config = dict(
    n_kv_head=3,
    norm_eps=1e-05,
    attn_scale=0.183,
    init_std_o=0.0126,
)
Each number is 128 + 24 x the weight over the matrix's rms, rounded and kept within 0 to 255. Layers, rows and columns count from 0. Numbers have three digits each.

# layer 6 attention query, 96x96, rms 0.152, rows 0-76, columns 0-47
128128128128128128128128128128128128128128128128128128128128128128128128128128128128128128128128128128128128128128128128128128128128128128128128
128128128128128128128128128128128128128128128128128128128128128128128128128128128128128128128128128128128128128128128128128128128128128128128128
128128128128128128128127129128128128128128128128128128128128128128128128128128128127128128128127128128129129128128128129129128128128128127127128
127128129128127129128128128128128129128128128127128127127128128128128128128128128127127128127128128128128128128128128128128128128129128128128128
127135124125134130126122140120121123122122121131135131130135125128136127130127132130136130142126127129140126132131130134139128128124124126124133
119123142128108120123131112135140133127124126121121123121120130129127134115131120122114112114129131129124115127130124127130138135142115142134122
121133122125120130124116135114132120120123113147135136125129126124125131124128130140139130134117134137140125130126123132141133132128127133121133
111136140131102119117122112122157127121125133141123129121125125134126133107134114137110119107121137141122102126134114134126146143148119154131126
138121155141158140140100146141117136128129134114132130130117110126125118137124123120115128137150094122105143140112149135113122127108145088137101
157116119107132149128150132135108155124117135112120123144125133113129134130124109118139123137130140101132138136131136115141123123116136128134139
134137122143098110116138143138084131118123118113143120121129155121132135136120138139126117115121115143119155131116117126101113120136118142130133
140113142148111129146094119115134105140139126158124140134124123116124126137115114108158113130141120122129151113122131118132123134135127124121144
133125127155135150125134121128153140113135102147132144143149108146153129122109120122138119126117114115110122124117126114094104118168119115131134
132121115116129097145135124131116122154159121134126130143126126121120128142130128131125133135120116141133139134136112154089129120109108121127131
121155132127120145132156129145150143124121154111120105107099114130109137128151136134127112123138117136147141107117134153184119141116148124132115
120153110130136109119126137159123100120116115125117125143124148112126128123138147148150127116130112145123142113136126117135127118154119135120117
144155142098103117121099133074130100184128096100113172101155091082114153083042151161123073105105084128055129151171096119146135115067131143129047
036144131080104125111148174086158094099062177143159161133065134142143115131154080094138103074098075177128119109078191154098154098052113119225175
200123099161012127160178138126119077145119136115139128187106182163176063126172091091131149135135113184154140089145096114166076131057109112170067
058141084227166094154093120155104042185100136110156177155162088104071208152127148199140077197141167119194083145100139079136147115090124179144142
150148145154151038141158204089106113064153193099129129197109159074151128107097087131139055124105076131143050137149108189106155170147163131066163
133156178105135086111087147133140154074100079096169117137166117117120118213105178115120084124060133123212158089173182153084133145160142144164141
127146215167090133091053133147071100084096188126072116160095127160129105167161158103185128140086130090164069107148094138163163050076069103115096
116187064102166121132128125092111088129102080145074119181125166065168145181081081118074119108139188121128122136120142135169121072118166085088068
136097173147176116147159124132122155115073121150165163114150153101112110038067126107106120117182194102145045120146125194098126182152105190169095
090208102168148161123073079133108111186124117190165107042153147082144147114142127103136169121101170127152132178078176131173141174159131112081142
206066144095127064109087133130142114064118125177115113131144094146183139112149120141157076161137168154115087177087170086095144127144128160175165
131126105156121176133121149133106085075132188152173074139103087104088099111180134192149150120076162118121128127176112181082127195166099172151121
184147123188140189187159135143164106166071075121142113119098144092192132088089117069106203125046127161189110144152097118151130205117150104193121
037114168109091162124165137121099077109136154122073228141141140118183123122131081133077165109132131165158233176130144149158099111175196089171170
244138145152129121189132136131058150104168108104052134070156126173106122116093094149105185118088146182160174153155116144101130113130198171113133
101124114110062160207124178191150120133111160151122176181067160117202126156106132255158155197170123101162125066113111116120080126170177123176147
128128128128128128128128128128128128128128128128128128128128128128128128128128128128128128128128128128128128128128128128128128128128128128128128
128128128128128128128128128128128128128128128128128128128128128128128128128128128128128128128128128128128128128128128128128128128128128128128128
132114132136137131118131122126107128122136127123133123122125122127125122128132141126129135131132118114139134135129127117128118130125131131119123
125123123126135115133140109146125135156127157115121124132137126128123126129125123115110115123122133125122128128127116118115117131137112119134125
128128124120126119139135123137134128140118128123126123133134138129130131132118114112118123119122138129116128126128125133115129122128119119141124
142124117143152148117116128092105125075130086130145123143140124112141112133140142111143143148144131117156142132132148118141105125106143127112138
157110120131178133120125116113077108086123100113143124143144143106148112148130146087137142145147128107148146133141141106119105111113143122125141
126133122150120154119106144099140142079146103143132130140130120120137123128140130146138139128134142138134127127125135133149115127115138135118134
122126130139140141136144125137139138109134119125129140138135111134140124123132126125127116127122133137134125137138108128138103125140137129139134
117123127137121126156110136118152127137140138151119139116140103154131122120116130138121128129126126143129133119133114132113166128145115103121129
146119135117117128121127120129114134100132128123136117132124147126143129147122131120137137131141117139131140135127136142130136125147114138124134
134142141127150141107112140109130119111138125131129120123124142133139122127119127119127138119136149141122114123136124125135136136138131138134128
120111118136121118136129110125105114150144112134126121132125137146116129128116128125149125130129130132125126123129137116108122135141121104128128
123136125134146119114129124125127105151107125123127126138135119126114117127123129129143129137121131108122128146114135102126141125135128117125124
130131134117133109133137109138131114169094140126128129133132110127109129119146148122156130131120127096141128132123130132126106136136133131123132
135115119120099113155129126136085141130137119126130117129128128121135138127143149130130126137124123120142156109132129131122139123128120136118124
072131111118176107160113109084112095154192157156171118154137138159151125151101123130080136155088145157140134193145098089057079097141095198124124
165132152192122123179061093156087054145170130128084165172125062126117124117140089137117152110106173055121177113124093105132137144156163145113125
102137114074191093109126145117199109092143120114051135221167131127106067153135081113168106070153160162173072125135168123100192157154139118088152
070105099168162137049141156143104089048067146082123139092131143195191181093118116134122086085093113084144047114137135168225148133165103170103136
088154123161179193112156104151137176114140156106140066122082142071085139151142173149116119156184124106175154113110151143220111185158076119093112
109205088115102155106118168172156144112074145096132132129130121102159125107142156101129083108128089255078188077108155117158117114147173117114102
102076065125137137151149144181079112131160125081180137133100122148057146134111181121132155119070140174160100212145150195140156139047137089162138
096110069143128137173057131110161076189154170106100169085108169101159151102145146106062103196145132129116189113138082150102127137091101133113125
072103152126163139135177112150108136117114112089135117130064128148120164135119085164145147175136064149077103176150113154126125140098143081124147
124112119108123168130136157110186147118148100112126124162092148084096159122139079102109137092122178130080100106168079151139169149080136129133169
108184088157106084119109079173130082167123133163105143111102106124106172137204096138147121135179118148130104144095088113160113155109088078160136
133102112131124116158146087100144129200050083102183178131136083135160123106094074095158161089175074119136088098155153164169137137135085073126126
099154130118161109101167125157102126154120067113093117132091154137153141114067129169098121079120136116048096136110073130103147116090112097088083
100145123100103182061179063111186125127107134130136068122148117144157118160110112098106177124070152120147131113143086172177115128181148075127108
161069148114115196151083154170166204092110161173120144131128126106165160129112124103179126169151136108099134148106157103127116102102121130121117
127170081122146097131156075170105124118142132115114158153149180086119151120149163105139118087116215130141098132127124059092143129124090099115146
148130125105134137133119143151147119125133100145125140137131137125128135112127122130112130135112135130137147135125129139145135130145117144132129
130146095127117150148134112133131150125134146144146117136129125139142124120120122126105122161143131138126121133151118134129129105147135137145131
100121120132147137142137123145121123136129149137106110126121124123137110128114151112108099127139116141130134136128123115125114127121104119127118
121145144146147121131148124143154126136120165147120147118127135131142125131144144125136119122117115150102107139159112121109111102152126130130123
110151135132153121140123108133135118146108167158123147140140118100120121135152143133134114130128116121145146109129091120108137135155093147135121
147123146112137120118149133136112128134117121114113128130144143123117125127124149149112124137132132121139128138139136119121121131109114143132128
144103116114111137113129133134097169095139113107120109116125139142102141145130115112119119151152135106115112115131146136147114123132162129126124
137113107136107150127112112106134152099130103139114114141122139138122126125130114118106142132132134120124087129156126137148118124146148155125131
159118116164149132136122170125156131112118129136120163103120122111154153127104127124128138113152138135132094134134123129127135128128146114146130
136102128156115114128112137149108132152140120125106128093111140145127142142145140120156143146140132090153147132136125099095123131136121153138157
179144146148105122101108131103105100121108149125133155116102060116138098121122120131148149117107100127122140135107143136098133159117137130135118
114123123130096149115139095097141174114100110142138100141122139110115126124121132102133132151106117128144110143115133117143134136133141165167130
109113136111138145113137118096127190125140130088128102114149148112124143143119106088122161133100160077116122117105133123104101118133110161117154
# layer 6 attention key, 96x96, rms 0.147, rows 0-76, columns 0-47
128128128128128128128128128128128128128128128128128128128128128128128128128128128128128128128128128128128128128128128128128128128128128128128128
128128128128128128128128128128128128128128128128128128128128128128128128128128128128128128128128128128128128128128128128128128128128128128128128
128128128128128128128128128128128128128128128128128128128129127128128128128128127128128128127128128128129128128128128128128129128129128127128128
128129128128128128128128128128129128128128127128128128128128128127128128128128128128128128127128128128128128128128128128128128128128129128128128
139136124127132133128137126129140127138124138127131128140128123128122130128130120123120134127126135128122132130128127123129112126131136131128129
120114123120123125131120128134107131134121133139126126113126144131136134117122141143133119137126118132127123127133132135131142126110115136127126
121117121123126123130123136132106126133121128135130127111129149128137135120122144144142123136126121129132122125129133133129135132118110130128129
105120133125119114127086132120112115113137120151126136110123141135139131124120148143137113131121111144133111121136126142119142130116106125122127
159160157138115157146104090136147145120123117135123143168106053122094137123149108146104144145134121136098160152112123125144126111100167092133113
139087111126131145119160154150142146162106136102135115098132152116128134123129126113151127123139141073137129133127141127137155137148127144138128
136144121119111107139154137130075124113121116123129133123130133137137136111123142142147124146106117137109133144127113113107122123127146158126111
155130142130113133146108110118137134151139106145112147156121106130141108118125102115132143132153123137125155114124125108134120118134141137125132
163121161131113133113120130117153152091132138122126131145157148110126132131107120101095132116122123153112130124122122131097091114132116081128137
120141122100123105151158113135126129138162112126120137146129137111105128135118131126113136138133136156110140140136118123091105133109124119124123
119152135135130142114153123146122127136115126107130111100121113125107140119158123123128129120136126147159150104116140152182122156132132131133115
122167107123126103115131120146124122122120119125118130164145132112122131125135119135130107122126115151118127114127127108142128133144135115108126
148165147097087119124105131073129108177121105102110171107152088084116154083057144166116070109100087128058126155171096131152137118065140153126056
040146132079102126106143173084160090101060180144159160136074130148141120131155081094138102077100074183124119117078188154093153099056113120224173
195125103154015127152177132122115080141117130120137134191111180158173063123162090094132142133138115186153143091143105113161082132056109111169069
057144081226158094146100119149105048174098134113160178163161092111067205151128144199135080187138164117197078148100139087139148113080131181145147
147145148157162036141146206088115106064155193107127129189111158075148129107094092136140055122106084126138050133150102183103151171150155127061154
129150175109147093114078153131140148078107080088168116135166116117120114211103182108127084130064127120206170085165187151081129143157136138158133
129144211166093135095050134149068102082096188120071121158096127154131103165159158107176129137081128088162071107153090142164168053077073106113096
116185068098166120130133122089112087129100085143070120177129167067162146180079088118074117109136187121126118141122136136167120076116167087086071
132093175154186118145148126131110146118080127151167163107151158100117113040069138105114122113186187106143044115146127189098128180153100184163092
089206103175147161121073083133108113176121111189163108039150147086145148111139128102129162117102170128147130176083169135177143174158130109080139
209070146096114066109095127123152118064112127176116115142146081152175144115153110144150077159133168156114082182081166088097137124145130163176172
132133110148115172129127139133105088071127186146168078142104083103084101111182126193143145117073164118119125132174107178084125195163103172150124
182147125192140192183158141144160107162074079123136114119095143094192133091090119071104200131045125161190113142152098121148131200115147107190123
043119166112087164122164133118105077102136151127074230140143137121185123119130076131074167107127134164153224173131139151158103108168194089172168
246139143151128125191139133131056154104165104098054131074151120168108120118096096145100185123092145177157182150155116139103128109127195169117133
103123110115063159203128168195144119137111155134122172181071157114197122158109133249159156196169118097159131066116115112121075124163174126175143
128128128128128128128128128128128128128128128128128128128128128128128128128128128128128128128128128128128128128128128128128128128128128128128128
128128128128128128128128128128128128128128128128128128128128128128128128128128128128128128128128128128128128128128128128128128128128128128128128
122139113137130129139115137121126135115139118138132127130132121125139132132132134127133133138127114131134133123124142135141133127122138146124124
127133124127111135126116131124125120128124120133133131127125116132132123127130124127128127124139121136138115128125133132142123127127142136126130
123131140130130127126125133126124125121142139132127126118123135125134133129127133134127124124123131134125127125126119128120127130132121117126127
123128083134135121152123118111132157106135103127137139141125104119147122134135134111119148140138107119138142126128150138150122118116151172124116
125119072115136130159141110117119162114127094116133136153121104119142119122135128100106142141147112098145134134133146130152110116115155180128111
134112124126148129120129129138141110119111128120134127136132146132126123123120136122124131121119129133125129134135119123126152124138118117134134
148111138127171126106176118149125126140088140089141126140144154124121134131114139110139136127115131134112125123134120125115155136138102109133148
148180187150117136134108126102151152076143154165125152144135123133102133130130123169086155133138128169145144116110108124097115109117123086114137
137125145110122137138152131143116125119118103132121128144110110142131131116110123129147132128142113140130140145128124123121130116131141146128129
122110139110156139110141131129147098129116127125116122140121131145140115122123128107131125114126125122121131129131135128121139130144144137134118
135129135132121133135115130113114117120147101152140126129136133125141141120122125124135134141131133135133132118117127113118108128112119106125129
122132127138109139115107142128130135126115142141131128122147129114121134135128130126121126129116146125126122134126124111121126122133113105134132
132154139134115116138101119125112137136151141150138114111129126116113141123150129133115129126143142123153120109130122133132098146131106120119129
129144124124119114161146129125091147119147114128127125122107137131137129119137132152126129144146124130148145112120133126117125129128124140111125
083131115112165113151118108083102098143191158156171119155141133158148118143105119124073136149098149162143127182142100091068080096138100189122123
164132149179114125178073084151086057152172127129081164176119063123112121111142085146102151105107183054130173115123099100142126145142165153112126
099141116080187095106119150115202100098142118116061137214160138127109070152134082109168107073148158159173071125134168122094193161151135117088148
064101109170172139052142156143102086058075148085123133086135146188188182097115125141130094090098108090137056111145134170212146132160100163101139
089147125163182189111152098155128174122144158104138062117079142072090139149136167147130124157178124107167166110113153146216121182161078119094114
121201092115093150106118159167156144109072143108132135130131117107156124102144153101126083108127097250087183086104159112153110112147178124115104
104076072133135134158142141182076117135165124096175135134099124149063149135113176129140155125073140179155098201140149189139163138056133088163139
101114071143136132166064130119143084186154167099103163096115169102159146102142153108075110197146128127115188117139087150100125134093101126114127
085104151123143139132179120139107153109112109091134116138074124146115165140118084163145144175142072135084105180143114157132114138096146095122147
119110122121128151135132161118179144133148104119127119144101148088102150125130094100123143092120170140081112097163086145133169147089120121131163
116186089161091094125110085168127092166125135181106144112098097125103164136197097140137119139186115146133108148092096114164109151100101087153135
133115114130117121151141100105131128183054087118177176133135086135159125104101079098167158092174083122137091109154149164172139137125092081124127
103154135117145108105163119154112138153122071129088117136093152133152142117068126171100131080120141115051092140111076128106155117088114097091093
102141120102110186067180071111180125127097134121136071116152121143152121158115116098106174124073152121151133112140092165169114126181149084125113
157078148117131185147090147175166188109107164158122135123128130112156159134111130102175130169151133114100138141102152103124107108108108126125116
127173084114146109132157079163106129103133130112118157153152177089127150122150155101133115090113214123140100132126126067096150129120101102111148
146124117115154148095138136153135120157140107103133139124113146103138155111121117120100124123125140125147124118105145125126142132127128132127130
123127131124115094145141107107129144137151124129092137122131130148144133115142139108134106137138119163130128130123117132104106133140135105128131
100139076167129124162113095114155153115161121144123118115126130125148114134122142126135123134156134134113112130126138142118129132124117116100121
104133110138118124118111130115130131112128166151124104110160147147155116132116122125134143140109112144091109124163126132151131130142102115113126
093139125159127135129100117112166134116124154152132111133168143136135138129130108117126136140126144117100108126141106142133145117155101123115135
164104132109131127105150125153110110106119112120121114128131142130140124118124128132122128123104135107146141129133136123142144121123136152138131
154145151123134134133151128149120155126118119106115142126100125135110149128134135130133133084130138125136135114118136099104098141108177102139134
151136139128133127112128133127111144100124147124119136124130122119117134131125137140135124132120127122132125135126123111115116122133124105123129
179132150123123135099131167107168122127089135102118173114128133114125145105124127125145110107141141128120107129108109118113117130139128100131103
126092141138139122134133116152139110155124117091129116111124126153140142140126129134161123139155096120150145117107136118080110133121114119139126
166113114143098156141110132089106140121136107121128121147110061117125106111116102107122137130095120117099138152124131129121160121131145134127120
121153171126102162108175123136155109133086133090132131136146147111085123128118145120081110102099100142139125121135135107120119132118112134170141
135097165104153149126150122084162158134146168118152134103133148120129140156102141118141142138115128095124140140114112145097125127154103102085140
# layer 6 attention value, 96x96, rms 0.221, rows 0-63, columns 0-47
118117120091165125192112110165127138121122100118132123086193121119119137141097122166110149047069062154140133147139195114150141168157135082101160
102125125132159136125122138133171091127147118115169134122095179123125104073074118145140112129145122119135159180115084113204087070112139127111135
103159132133109101095113154140112120118147129118144108110104110130114062151091133089115119157126107096095116105159171142106127143134124112127189
194165116128124121148074168120166133115089132158120112127150073115158078146140128160103147167068104049119119072102139152125136152107096113162173
145130126101121169100127129147100129128163111147197160133182130122132076151131083095140097161152156117138102132141121130169139123106140143114122
158146144140156110160103081109098129121101072156167112130109142088126142209131100163139110160135132120096128112153124122105147120104151196183119
146099119142166093035085129116157126157129086128130143159145116123168180112145152138112111123108218118149174139166152147144105176145127120136132
064090191110150113109123076075098143132067093121101086118133145168174116121155167117117165112161099125138110168099120047122089153107182085112149
166167158150127146151099162117085134164162121115109123098115094075119158090061104137118104161138106190181075188151149103147156148120075168167116
107086180147101136130094107136122122153150129107218088167147161123149123086142132171168123125157115133121155139082067148100166170115138161111150
149121119161159060200107124096118176188121140102145114116103124175147111140123140178182068101138136146150115143071109145142116143126138111113117
127115104159093130109124179157076098090104151088136147085079084114143115172172122107159144086110141131150131138105172043115100093128088154113203
108140143121148133134106117126089110101116136115155130124099111112124118071156141065084122094130118142090084092173140123140091115118116124164131
176102089150140162126167134096148097072126126115160156079151134128073083107144149116150125084146189124116183173144118148062147187097071161127134
139107136177158160137109124179105103117133100062153098144090107124104099104104115127068098150153172113154140121100148159105127098100140105083167
104160128122101112090102145122114159121109148077191176145179101080154145165088168116161120129139113063125119137125120135120146085160173112120086
116108114104149131093144167141171141125147148128148106156079144134150104161085121099166133077104122162145142114149123143126102132069104169097094
100141136124111148195174135132116125121112121154149139153098187126167104120143111141092128148144140158175085150088146157096099120167171106157127
140141104129153139157082067155127118124098139107065103079196157110115151126090131128106114144105161152062093102114164099107125119105108183077154
125128190147126131160128130118094177158125172154151159120115123105201159151151089131136159126108175082078170131129161167149164152158091112131117
123148123108118100116156125141157147110123147187126127182081129103152128083130097145148097091144147131106137080120178107116137111070121083092116
100133145185166137162114119171146139147114137129174105177151124168140121095133138161095145142152161093142140101181139160112077132120093121134153
163124086123070125115114116129101114117147119079128151135119150148188118109094164107143149115150134111118133108146094123143162156099130132132155
152140136112112133141112098152107088056141118135104127167112114114143133101113114144107118143166113107136151142155147119136124177181130111138144
132154127150132114146135117112140105119155115111133115169109161127104114144119120106124136066130105129096117089097159123172139105179070161127117
094128089154106100119113133134116095113109093100115159095145146103126118117109119107160177154123175158112173105112107174140128088187102134152116
180100115185120123111100106152119133133152184159123090158157120158136150148127117083126180063148094153130125162150160163112091116085166113100111
122169170153111100065132115113144204143161132123147125109138139090139160140097140137147092110110152135171183094133108102119055113133165173145177
120081128107155127096093184180163156142106052108102169134123105140172161112107071136115138110143111158120132149052074138107111148120117180095126
121095123084141146148108117194065096090129177159116189185150143121149118154139137114162121088154165144136165135102134124154129167115135183146093
141189101112158169115123142147138109136141116125150163088107151146142192145160065138149130112118148110101124145143124095185081137099125109105175
132183200097120098140111146158177150086139093114110144131183160120124122115148142122106152140143114126167153139182120092131093116122106126103095
092126165113055144119114127124097104135100109142152134153117112112141137136129118137158134122134137126134131140109143120115118124120111098074138
129129156080132120113132128146134131098112137137128133106162099151138129139138133121143121150125145148107129116091139145126143092116145098143141
117161099152148108117143123120125149147131144143122115119112126154146120120136150132108111111128117110116136138122132097117092092113094151105174
142113130113129120119111134134117132103124129140107116146105127174108087120186117114109105112142136148110118103149098128111139124143119131170153
151128149112108118133123119130128124104139140123117103156133090137120105107125104126125131135144148147150136145152119135129129181126117133099143
151119139073105136095106103127106100124183117147140127156144143117150138113137127101133091131124130081122112126106138120169153132108138132134091
121120110127134142147135127144108154103102147157123141097141156144103067155132149117119125154127132151118132121144131116119122143132129157128126
114135139121131120132142089119140126147101101148101123124113150127145143124113117142142150141118114122129121115146135145102149137098117126153123
118148133097109121119112140136118114111137123128120152159127128119118135126101138164111101098148116133107137093144127121151090138134126110148148
140157129142137118139146163121170152147103131120131133125088167126138115103136125127115171106133118123154131115122169121080151123163120128143113
140168125106130159105147116099131173120121129130138131150102099143093119152140116111151106110083084142118126121118093148113128115114109109110118
133153133121137155148108127149133117134141130142138133122176113114132139143145125111077124135123070131148132107107144123109125160126152136135156
158150112133096151130153151130138126151172121156073130144136134154132093147100152148146132130110112136168113140158130105152102120125140114104125
129130141107152126146097097125140134171131128157127123138169118160119107127130132141100133121137149121124135124117133172134115119101070133124097
138102135135106116095120159098152127149126138156137088147133108126114155105136115107129105142120115147130139126127108122100127117090125106136149
120118106134124142101127163180129135128121106149140121106142110099135118120107114132165106125128138133123102085129112108123141128141123149107137
147129113128139124118178133108173106096135132145117136145144128141164130154149138155104145127147108116113144118090104131139176123100102127130103
115126146138133133156143143108142097106143119124114143104154139081079125078116143100108120131120145128137124131119140108131124170115084138127128
139129123112156136118119128158128123099132144137149114130146117116128125084125138117132162118129114117112163163166147163138126125138119132115140
137129132111124124102130136152162147099154119089111139130153097139070144134105131116148107132104122109113151116116129137120149129136104139145126
156106157144114138170166113141135124126127130135149110091144125129099149117146146129121112120115124150097064116138142110105129113152107103119123
125114121144153117161114128139106135118142122129141109141140142125125127143109138128114114111124108110149106102134137138112086139120129130135123
090153109142097142127097097123150135154133127095112108111133122133124105158124183097169144118113139132127110109152132110114145124115123169138118
116117126116149157129145113129141157129122153122127099135159137148120129102156104153160159115110144144143115142115121118131111110136103129157100
142147150126165140120138099121126158127126115124099109133126142147109150126152145113137084139165153156138118141131108133114152106144168142112128
125123133113145149123111144141098120146147131102106156118156130167159130091145098109113143163129122160120117143118139119123107114121095140134141
147148102092118156125166144131149114109115071162114146111093106141144149112133138134129138144107141135151149153117127114113127115121134134122119
132115154136121125138135114161147138109124139127126102142119119122120117124154167150135122128116102117116123111126114115117105134095111099150115
128141103157122114119103111137145107130165137135122102095137127154138154128128135132154132145127132127109147130111128112121103153127139131131130
110074104129156121142127147162161100155156071134137110128157140137106124133149128130120134085138113146120143151113130134088110159126152145123137
122139137101119151123160115142120126097112149117142127125115162141139075142105133149151125116150132129148147112113144117106120144113137158136181
135151128127126108140112163109138098144164096136125109129138146121141166113139159113145124124135125147135095117115114136137141106125082139118150
# layer 6 attention output (transposed), 96x96, rms 0.176, rows 0-63, columns 0-47
086121105068130149100104142146128086110115143136103100113167175084099188149119132160112135136107092131156106190123174104128126174153122081130110
126119140110129169134084138123142123197166157136112115122114117153142177091085115126143138146151140150097119155117103104172132116139155151154149
135148155154130122127157134112107143105149174134093120142140099151154126113125142100160118161101104123040118116128165182138121147124121065133124
108190130118121077132061168162103137161095140148137128137096114091119082165108080154074137181119078037110117100098134137119148164168133136140110
110137105131115141127183149102125104116171095146131120129132117114156115124077118124195084187143143123115128151124142162157092108123151157103139
153128087125141127148126085091121074159177111149107112117109134083098175120124173130118126153154097126086110101124085107095145135105132115109158
161152087151156123090124144142134137137154153154153204187130140144159173122110153139109142141091104103164171121141129141123164130114075114121107
164144119148153129124159154042121174144096091115119077115170149157102143124173147107051170121160087120174144161054114092129136175137181120130127
144165138110118185175171126178118164129164100154107108119102106106091119134165098138140145151123076115110123195127146147148151137107094159090111
164069099107115153134105108093118122160104105125162113187088098168180143129062164171090123117154168115162137141136103161152138133070149128108142
105113149109143119194098054103154101127095141099161183114156142158158137127197131152142075133132117086145108129066119195182118152123128141122101
141105103108107122150127126129091137113097162131133123113162119104105130184143153085164126101074126076162143129087154090149115094133118132071162
160136153140171118096084076097131111114124143101139168120155137118080087117112116098113180113085099113087098114141112135168110138094170159130161
144139110173094139131128110135130095106150151069142112065148104132066120124104115148135137142151187097131122081102143077085134175068107176107167
105143116108119148123124120143076154117099121092147121125154126126135098080138127128122062106096179124135176110110096125085114148128145138088121
153190126114100182101110139115108171127109155077156139120095145106161154144093104109165145173095102125109120169109098107114152119128159139158162
139124142096119117115196191137123137067181111114139108090129196090077113150136154107140127076121139144113149123122114143127060150075128119085098
127121167105136157193120123076109128128117110135137108148091163109142093108133156105112087149144150161119131155092156088071161139161135119092085
133119136116147129090103096135165120094113082112093110099125153107138117083091088184118154168109108119103121090093148105145113133149140142133150
146135148141162135134119147128096121162189148168143154120164123114187132133092061171158105072107144063065156092169150116118173153136110094163101
136136131177111133113155185121156159165114158166104148154107140105132127127149122185114079121104139174115129068129175125110088111074143122119077
114117136130100096109121161128134123158098120132158051148163136160143099090101174098121175108118119085129130185119105160125081142132071115125138
128113154135102090148140096132121137095162114072133193144089141191106113099093128113163121090165072092151170153143133137142132116128150137164169
138161166168141140125118125162124108099120087114112142159171150158089134123174131137164082106198102136119150196174156118121173114156153115156152
146173130112097119135169087168159183101118099155160129151169119098121096098076130133104145107177129189119055114133117105159095076204189124125131
105140118090118094129097175141079134106134116057147148086181086097111116097087087113157132166184143139135124091133079193161159040109094106151179
126102128157165116148137084158194138100075141164105118160120115125129140122126135086130186091148084104125149122131147104101117100035132141109149
129115183136114133103133127165137188154190143108151125120127092082135151117128156054177143073107108136173132106160097109154108122126106134109132
113116105155161124100096173150126127137115135107099141135076142110186112110076115112105136091170122183116109135083114140116109072150093169098169
119109143076114150129115096111067128129165169130126139210131170121167134136137121091131164140191139141167143136103139182105120174105091142142128
088181103152170119089141179136147113116149138116114166118100143128149178135101141152150115127151135104143117140132147096127050112059157121141143
089146137075163086121120124106163182132146131137107070135121109098131173106178110131104137128150094106182124143202096152130108151123153129120117
132107131149107113120129138140081148162142127123100113135144142073141115155116114119099099107147126115111146141120117138122123126101142113138125
145130112122102110138137102112116141118125099134113115133133089157121151154106071100114134177125095112146142119091147121108092120153105100143109
129155131133124136144124117122151131136134158153132106156145146170124101115141161109161134103116152127117122092110121079125088120114166121123115
155126111153151129147100109111115153122108146104117147142165098161106092147140179109133144117147150148130106129135108120127122151108110115110149
110155152150113131110163129124135146107126102134135132154166112161129118132137143159126126099153117103141162150133144177155122150128119129098106
130131125134146171125147075130123153158150109122140142164082164127116147142096114113137147133164103124095152131153134136126120137125160123152126
126139139087173123138150128065135134117129118137115086070147142127101139113106123126143135156152140123131111129143131152138119154117123116137137
131125131153151147132125137122109106162178118126110150141131118125121157127168137146124104140120151118136111100117144166126155145102131099143144
130122142137142129125115108141126148133141147140124152146095128121092152110146181136128098160144092172096127126131162136153122123161091118179098
103164135148150111159144131123125144129141159100128143162143157115138114118150093135095137119126149149133115129128129144139134139125153106167118
144149112139111161122147136169157130119138120109130120075108106131087149142117133102128118144116113139100104119106106144147093142123132116121090
106143128120154156111130141137091143097126117116165120151133130125131129124132127107079151147123110117119122113174178125116095174157123133097113
122152122111137095125151148156141143101160137185136139129132127127135114153136141144136133102144117153154137168133141118167125128156106131125139
136145120130116112135094085148150110126115125115138121121130146096121095127159128120133090114131129106138131123130125161111091139096107120122117
160106117157131126138110151139153118142142143126122089146125085174139122138135131142121141132107090109104166109101166124135129110114130150141135
141132118147129119121155139105117103120141124139102145168114196098116118135116130131145152126129100155131125107130136133138097121155113159118143
126152125096110128142128144143143124129110143128116115146115152141166136096090141132068127126130122130142127124114116129097166149117140134163110
119109161138118159101127151135121115137134103116118106109130132130085142128122119128097150116125156149137127105145126132131144156140131149118117
141141100150122112121110127160106118140097130150144122143126119144070148125084104143121152129123149117131126151140109124128146134090125147131151
113108117112114112119144127191128143105108131117114137145130129126136124133141106111144169125124129122112106126116109137121126123122098085134144
141098144121118153166130117140120115108109118122093111130139098111105125108152136152138094118125108125091110155149132104089113100140142119142134
138119171124150138121120100129145113124126143141110129126142161170099128133115147115144153144099116110147114138142098147118121122128120089149095
152086145117119110143134103131086151113132128125146120101086165108135088133148133129141139124120124125173150113151095142160154152143135108118137
127125127117123115110132133142123127118160105123154106124115136125129123114131149133120148149133163139140144115108106077096135121131136111168127
118123127109125135112136076126141137125144123097139131160099148122114167111155123137115122092093161141155171126134105152115129149108159133118125
129118106115156140130100145149129133141099114111141094093094156143173127135109136139145075145123094136127132117134128145154139094124099124095124
127135133124121109132111100144115105097148112116142166120140161135095151136162098106112098135116118137141151142112148098138151151136136110137130
103095126123160102116108105083145109159106112135149135085135095131130134127146134115086152093125080110116104116139110128134119138133131140144119
153129122157140132152124109142132099100138101093133135122113130157129139117142144107128170151164092119132158126139123134129154128101102110129116
138087113136137115137103113138124113135142135141147110126139118142126110134122141128116152121135142171171154115106156155104122132110115126107112
123109131111091103143144157100101123135148116096129125126105152131089163128101154118145103122132156102149127147064133113127107153127116120115164
113087133103132097150143107148139122122156109137155128167124106142133136103131144135113105155124115119130103139119147193130120124124140137119136